config = dict(
    n_layer=12,
    d_model=256,
    n_kv_head=4,
    norm_place='pre',
    parallel_block=False,
    init_std_qkv=0.0224,
    beta1=0.9,
    grad_clip=1.0,
    warmup_steps=200,
    final_lr_fraction=0.0,
    batch_tokens=32768,
)
Each number is 128 + 32 x the weight over the matrix's rms, rounded and kept within 0 to 255. Layers, rows and columns count from 0. Numbers have three digits each.

# layer 4 MLP up, 1024x256, rms 0.136, rows 784-809, columns 128-255
106097087099142164124002116115133116117138112159131149105189100134138137150082159146082167092217138101093140157205147080168142075100138134162146160166169151081134090070150148038112159142080135119167090139133157148085161111128075209122130133103134096103086164067145124099128118108137120086145141156121241112082113109122067124147156117089116071193151125169110092146143123121129084112170
114055075115059080161092146175158089104087102125161172091206111087163130126094114118137132094053166138157120060074113147161087172164131155117129112150167105139100161109129118159093078097139173133132122082110147107127137124175103156097192159059097122143160118084119058155111154144154114115114078130114218166081121085153163108125178096166130094085117140062099116077097154142088101166144
116119131100107151160169153114160124076066155125141081171111145099084126144135163192091105149112155104153129151119141104111125093132108084163123116166154095123098155056071171128104150154199136112092167103163117144094123105144128091194131111101127094093138136146145116115127155094135096073098086111109114108146128097136169122114093181093119087157092142121139087140113101128151110141117
137079076119059172052140163100155076110100151099070101144115098129088102190097105109144188135178090104133063149200126131131140185155145103067176123106112144202149194192120166124178118117121148131162191177126110137103083099091139152106060153108141148147164154114115147117124127133152156078138102157055116098122136149070112157114096156106149164108122098075136064166138144085133153104138
075128119145119193141177112101153138115119113113095112100153142168150088137176134132168104090102133134119129149170115107091171130082126072092133144109089137118177139165127153120138108068119153117106098103124125164131149105161152117078086081209130189129123105143148140138112104156152094163092091089069108166159098123034146110189093144101162181084136137172167175090081134144106105165149
134140104093158177105128092089185132133101144120167147128159040156100124124094100127123150134169129117130142131166140073101102182117136164089120099142146161120070144120119116085066153033111153146173167083151140125079119095095109153157094204155196129138120100124116134112122156116148154137155126152111093163180131108102111172107145106116163130090177103071123122166064220065100124127126
083134134139186134070098183200087128060202171168075165122184132145169138149127128198137116119128095079136144105128104144126097118112170162119205132082114134170128126117133135174108130109139121150135148166141096202069136132193094097200158174090082173088152169062123147198107143084103130070182113171106054171146089182139138082130126074145094159111128093124143080135099094119065165128170
157139162146118129110100091073165118164113099122126117131164144136126194111095184125130162117171124129131149075111156144131131167072051133127160098135072128075159097137128132140086146142116103047082111126127096153114138113162045113078135177131082135156131086129133089140110154141091120150074122145140148134124166123149152176065120149109136149136123136100145124177142148056169172131104
142159134135138162089168157122156123176177168135077105118147098119080123149091069112113110106154177146085103140116171136106081117164107115124119143154144152146139116101105118128114167060163099133130155154094103091066114114103084129145108071078116093126118153095156174141120149129149106156147180151158146105157164151115109123136117152108102087141132123047169124140086099137148081117171
143087090141104145069174126141139153158116114135177066147094141117109192180113146089152110108146097135048152079145135128091195151145123084069117074113125190144140133107162107119155194147170148168111177159078107123095098101171178175095159117077162146204148056100143133167099076100154135199184114116128100086079125085133090161107108154111083130090122197173153125100127144176135127119147
157116139092116143190069109173130109111118126112155095134105101162090122167169145119099126123118185111126113118121100121087182128149153106146062086155159125166133142099094127134164140131140070105118142138125156114109126108089112165116127148106154136112116088158136107144157151142162142170099109088125142147137132116134096185141115186091141146165150119124136127124153089104131097170120
119178077146140150087160123103135134102148154132114105142178109124140077128102057170124064159205122116116117139102150173108136152100098118087145134132123107148149091169135110099170157107188116074114073119146136077124144126153113168148117151129140122116140125125129147101068044133129106140135094139119164142158106110121113110132104111214116111037129093133164149076168135100133155125154
161114134110105112109156131089179126104148099114110125150113111103145139098146121176161123115084113095090119167117136159127165159114097102138137107126108144124060120130154073147175105174148118143081114175115145113139105156120107128041170150109114088129183155167118137142092137168112093125118163098123091168095176140140095106121082138078143123112139110099138159148148109157116105102140
167143091222129151165143121142120110133113113067084095114135109175142168104158080114160168106156122192094100116061035083137160118166160092118116155132161156069143143070134123129163126106223130192109219102167109161157138150173146133130081130090090085098079156173163169065132092068107175141100094125140100153139076113128150066126050104105154143198115125144142185107076113171147142138164
128109106167103141115091057128178111140130167117160122129155119077094117153168109201146150092163119132117139126110115177150094119095147042119111153101101125123113073100172101103051143133130172107105143163129167112155113156136137116124171135143060157116151180102141189151175102148102128132100139088101130134096171117112123110137121164108173152189129107179098179151165141146121144100148
143097092129141110143150101173068092151089089074144109102133104135163087134147126167120201090089143112137105152113130172112081153143117090133118069090120138097148119097115166078146110136114185136162171045138151089155106123128127158206138112106163143083122113126097178181213122123064069176120095152149088111131103065134116095111141150106152121205145125140139134087142094074183199115142
157118087119114082130148171113117139176144110121138101108159117187081112125173090166136105150200148123230101132183106103166135123152112135118121112147128112158185094134120151115122108117075138132120154187111090096140158091180144099158158127100136124060155171123119156098130145087135167114173126128075178059126118121110124124149130121079162139106172117140136107116113137134180112096158
103126114137140077196058097156130202139062142119144133148107127109125161125083146176122099178198099101122124100137080127170164125153102162223097065106137088186134105063072129158118082065102165087144126124155120081146174157146099167177146131123069184099090130126113135126116101130093191132116062107109173115106089100085171087062150166203125091122174134092058182104175165092101108112127
166144064145116148131126143145122135131125136154141158146075136059093107135145149111131183136037128174106127136084122108124130105123187135117139134148167167167107065095130100091097112136161103184122152147087074095100111133078127145159152156153086156087127135124178181140199121105142111106104137103164100130192124083192128063110102115205131081170115127092129150114100157167067180136134
134104119097136123105172106117171104087162106116158126172082093114127132107184139140101150158090154126154120125150105105147116138121155157178102164126151105098104107094058137122159129099125049140140171181130099122172065157113114103149128186168136094170171096103212077140139148169144123144183085161172126127132061112099093114154160139146174138039189148154057057159106110149128186168139
114150128169145144138149066146164138151139094083095064085164148138089123137073124148166106128143082099135107084108213145124085115096146134115097161121125122112141162159151182101154113150152079099083178137152189039130080129132116209158159134113141051103144194055107137117113078129156112151181130176065154114103075127164080160158133125153144173111123117141180156123182091119170196175064
156106126125167081028189103114135125103197122145162156143143090158204156124167136113181101134152160122138153083103147142135141166060127081103118099187147098162142152095163155147072140181105172096133137098106137171142117140112143060041138150192107099212115105130117139116111186183137120110075054106131121143151052131197122130132072176188139062164172058122112147106128125088148118106082
143135027120122118158184134114121143143133135145113162138111167129104117106139094132089130198110161166104101146117111132050171117139166171139142105076148100122113207132143122110099097128137133157167147140112118126092129131161115081114095094132152145131133121100105123147081101110142158102107155178140129172109129149128153087146147144140144127138108164120093162128131133128125152053157
119136128093189051151126104121104164103185158092143120134098074141130138160135129092177126112188150131109135109119128149100085101123161112109174144152159085153129112158163151082100133102130101128135126088127157095145122124116139167093163104069152154108185093166115119112121120136158136119088199146085136085159110127087115130096074102113157073167111155151150126059144161140138136153088
056150042119059195101115129121198110121162157163171151115169121092068135083166100072129164121076095130102170141129108151149144174100150102155172139201121142135112174123092100120125124112173116179134072125179133148095086130105182108112087149152082096100128135095143128187122098131164126164122138123144160133124088144151157107155098154083172129131123106050107104134084120150087097132099
095127160146127123158179130083187152113162155135152115127152132129163077077144125134148134119074159131132122074138123159081116137088120085084131110150127087170159135091130146079085114127095152114146130094172148140133084099140116144087141164143101147127155126191189103110105145150136208140088105148080154102113137128176141137134101166158125104063116073141145101099167130149088189145141
# layer 4 MLP down (transposed), 1024x256, rms 0.0341, rows 784-808, columns 128-255
088151112153155118136124165123102073146101176152111183081106192067101123182158028111122065103110092101141102143128178184123081121152147125116139185104111192152142102153174134109120134135033134160160074160066141134075175134083115090052161137192127123146076132110143166177118104122168125164151117157051139164092101151055118061154094133088107093140122134175171128128086108131137128131067
170106139104082106115155100160168190095124155143097132153061093139096127090077156127176113192128101128111119120140152133112193092101103113132056135151136113104140180146139166113179155150064154152102113175114114168094110091110140127115104150157146158103157163136123095143111101166165149180138089111168144115135092187155141105132079090137165134150125097164088083090117093140185094145093
151141153155153135094097144127157119167122147148142137134155119128169090091087118122109121129171113120124173133110093100136111043162115147146111105153150163145118129155118095119149165083126084156140087063151137099117175145133083130101102095146117114122135087091162107137168114142130110139188108148153129100130142140099094126128123122169104180115130156162139116131097188135178131148146
112117146175124119079086156146156110148176152193148154137152168118135155147098082082145121105175087158187118082150117171102179129169115162143192114111133172195115131150162141125097108111152125166161118163121166182153146147134145144122132149087147137148090131150089161088196100098089143115070128120111094080142157153101159149120130120064136180088144127125192151169051064168083040104066
155083157088094101170137143132154088107152163148118193118126138168203127102085138128103060119118061131121140110098140116116127064092161156118094110164145145131134145179136115093173120116202139103152125118105174121189093132145142139158087103112133084147082146161116142090129142141096166112113122118171177136137055126188123128160110092116134158126143107130103153079153123202135154076114
163136183154184141092134132102150172140118055093198156108088153129127055132164148124137096114145126114163110136128128150048137143130141121173149035105168092126129204112149092078106126113107180135098106140080194136100130147109090141135113090191151134165105122167142161124103192117127157136120118101210157109132176149056088152133136155120117151141144165166148101095171081082186122105081
146141094100114070158124181095175102107171063115158122162121116224135135125135153099146143113083107160160111090160116111154157177167076132146114122117119082108110172106136089061132117103137161126126131179101156162125109135148122129081173078142157107168109103128106167141118109111201099145171112058190149097097051109130167103101155107127038125082124168155104146109168126107147105133190
111128122180120153154101133057145199145163103069178186171116150099100117110086093181092157143160164106146155104159104123159172124137106111122103159146165174121134129141123156111116119107148140154113144136059092131144162066097092139136132133129172132114090058115147085132107120094187115075163063158139146149022158100138096101104119119119178161051062146088112016155152127138112171109140
121125091163103123080122123137135146113182133107154099080144110105122136123152139120149161122144129087129122126124107149145143152149047118110119170126121125103106138114132159191127067150118149138086119124118184095105116144118135161085129142089104127107164092153133113174129084048124079155118117119093125126102110097106140117108129131131138144138176160206094102115150078154128187087148
158144087177091107108176148131081101100114154152095139076091104131098143203181125141142128090113099134190081139109118161178115050143149126169146122100102166164200164133169129148173152140162115162121118131136150075096123170109160118176113081093108116119115152100087142127147107139144158116135121118111114149066110105151112098136190113066158127144100084111134125135089122146078109132145
153168121114153182093180125086136168130148162169104108102162086094152118137105125150067074150115109124112145095144155144144135071152150119141166134136092162108216201090081137128119141124148112076112127179121121117118169083116157126088086130137105090133190125126151182098110134125123167107164091133104074122069087081153153115066148133167137084170135127213074148141163129099128138069129
091196112096137117143081098131131152139146149116153133155113112143122108112089100149150111179153117185171095161144112146101094115091116189113107132122185121136096139168211108105116190149118141120169100119126106105136117141141195136115102135144150089140144120160167117110144130084118103123141117121162155113100135097128106085181144148154126128044154133083098120087141165115101116147138
110136135154106154182153190122121102132108144069108109154158124133081111070103122152116114104146138122122161125151146140134129157146137143140134117095150143148161151176130100099106104122127114117137169165148162111109148179083122138125174138124201134150071149158127171115182101171088144111119137119112147136101122093149091140111053130118096128114146099084159137157106126095131127152121
174122204150127118134108175100188141143126087144135102171121125082098138097167109157130149050135189209178118160121061143109160144103152115143112111141130189136117137077112080045056141120145157123107169163090133180086107088074171081074113113129082046130187067175124123073139151099100111129125091096145168112127099151147130063156195150112103098139106156133161128172142133121123146130164
132142168109184120128152053182193060157081121100106165119110134172169135097115145105113027148072050158156098090144168105117194072118130169106148143110140173149141227136105072185168175146104113150170139107110089140179126084108169140152112144121030090140106134135162088170094129148124140169139186133140117097148164101145124113133154115170134084161066187143109136148130093103178154121192
164149074139088129095157122112122162125152100125158135158105109156155184125121086132100113175113136145152112196105143144102115126087124120032119168088159118106131110104138142106100147150128129117082112152164122176149148117119144087134118143105048098161116149156089158144133151129137094206118114099085149107094136112175128195146132110112157129142100117080112137112122125091123098206164
136165177133128129134084128141112078123113183135125118162165149146142118129095080162121118118171153165182123104128159152145106144131110116152160154099156136180103082205116146139110112099096128156167162132132104085147119077122129128115142118134124099115119161116149157160122152107122126087120120118131119135135121131125150105126110130146170125121113109106136155131103125109144099148081
079163118101140143151183100144165099162110149062156101052167155180131163101139175125098123107119067137153104150237100167139146105126092126111178140095133074158138142148121082147140132141139094092163082079181086125160115177143166152212159111209104167129148111069145117113162045159083144135121136096072078105137089102113126133101121179109168149108140152094191159088146164095115062095122
114151123087126162091136132133194132118103103190137072128104176146101120137145122144085109146130051073099076124106145174114174101118113143144094171103094137138155104062199095098133139135120130138156116121076133167163135160123134114076134108180045149130146125128102149107125124165135130197100133093180099191124143139140121146110117110245188123161130109243135120138154117121097162106131
115163129150161147164125119134132178111117155143116088113077129124112161136165161118155161164092165092136104097178114094139174127111158110186120115098128101124157074129028195112137118109095138127161163155157145148124111086139085106139137182149161143143154166113187098135138152171190110106161088111147114113153069096109116159160135157081137131113121122194147092129168106140117138111099
169148132111154124209107115185129146162209081100123111087131170112145146138108174124138124141115126112124133131118089109156136133083164157166127112085163177146125163181120139115092212126215158121170067107180174115085111053111191130149135096070186164100147090123061103104140099111169123138114146134174147118180151179145136064129169160117077123140141142092114102127159105137194146149120
119152144129124164081149125130118125124132135062148143148154140156087086118168132135156119117121116100120139094105083055196145109151088191124060127156220123124090155112111161138154111095094115125166127164166166082112107127132206118070166168128093128145138125136125125172128138085124124114134106096093136088106151071137118126130162172203163101106134104152196107184128158099074163125061
110160144109118104097142101128170113104166148128159129124121164163101160105158129144161155121076055140108159085129159104150137134124073131116105158099155131141074108148081130173128150085128146149131126099139169118109131139121089155136155139097133156156175188173112164064122167179176133113069148110116119169149043137132156149115106177095116136138171061105145122058164147106143160122126
113143131146098179101125173126149098110125166172132134137153138149167110130138117071157165166078122140140124160117133096121154138144192146156117101123118080116103109079177076082157130125153155114115133129096125131025109146157105121098148137112139119148114150137155158101109136142130107133166085090175126138100117106150130109134158159110119082119149073126151166144170112123156142135119
092127174149093136127130087106084104127127074182163120101149123122093172067112160145129154132083063116119119134159149166183192132160158093143130203125153165135174083126130138106120130140169099161115161099091099109125079212104122156120181133119125113144083090129139104125087078152188103163124158136163151133129090132110193129150087075130096095146091173101109131144179118157111142064155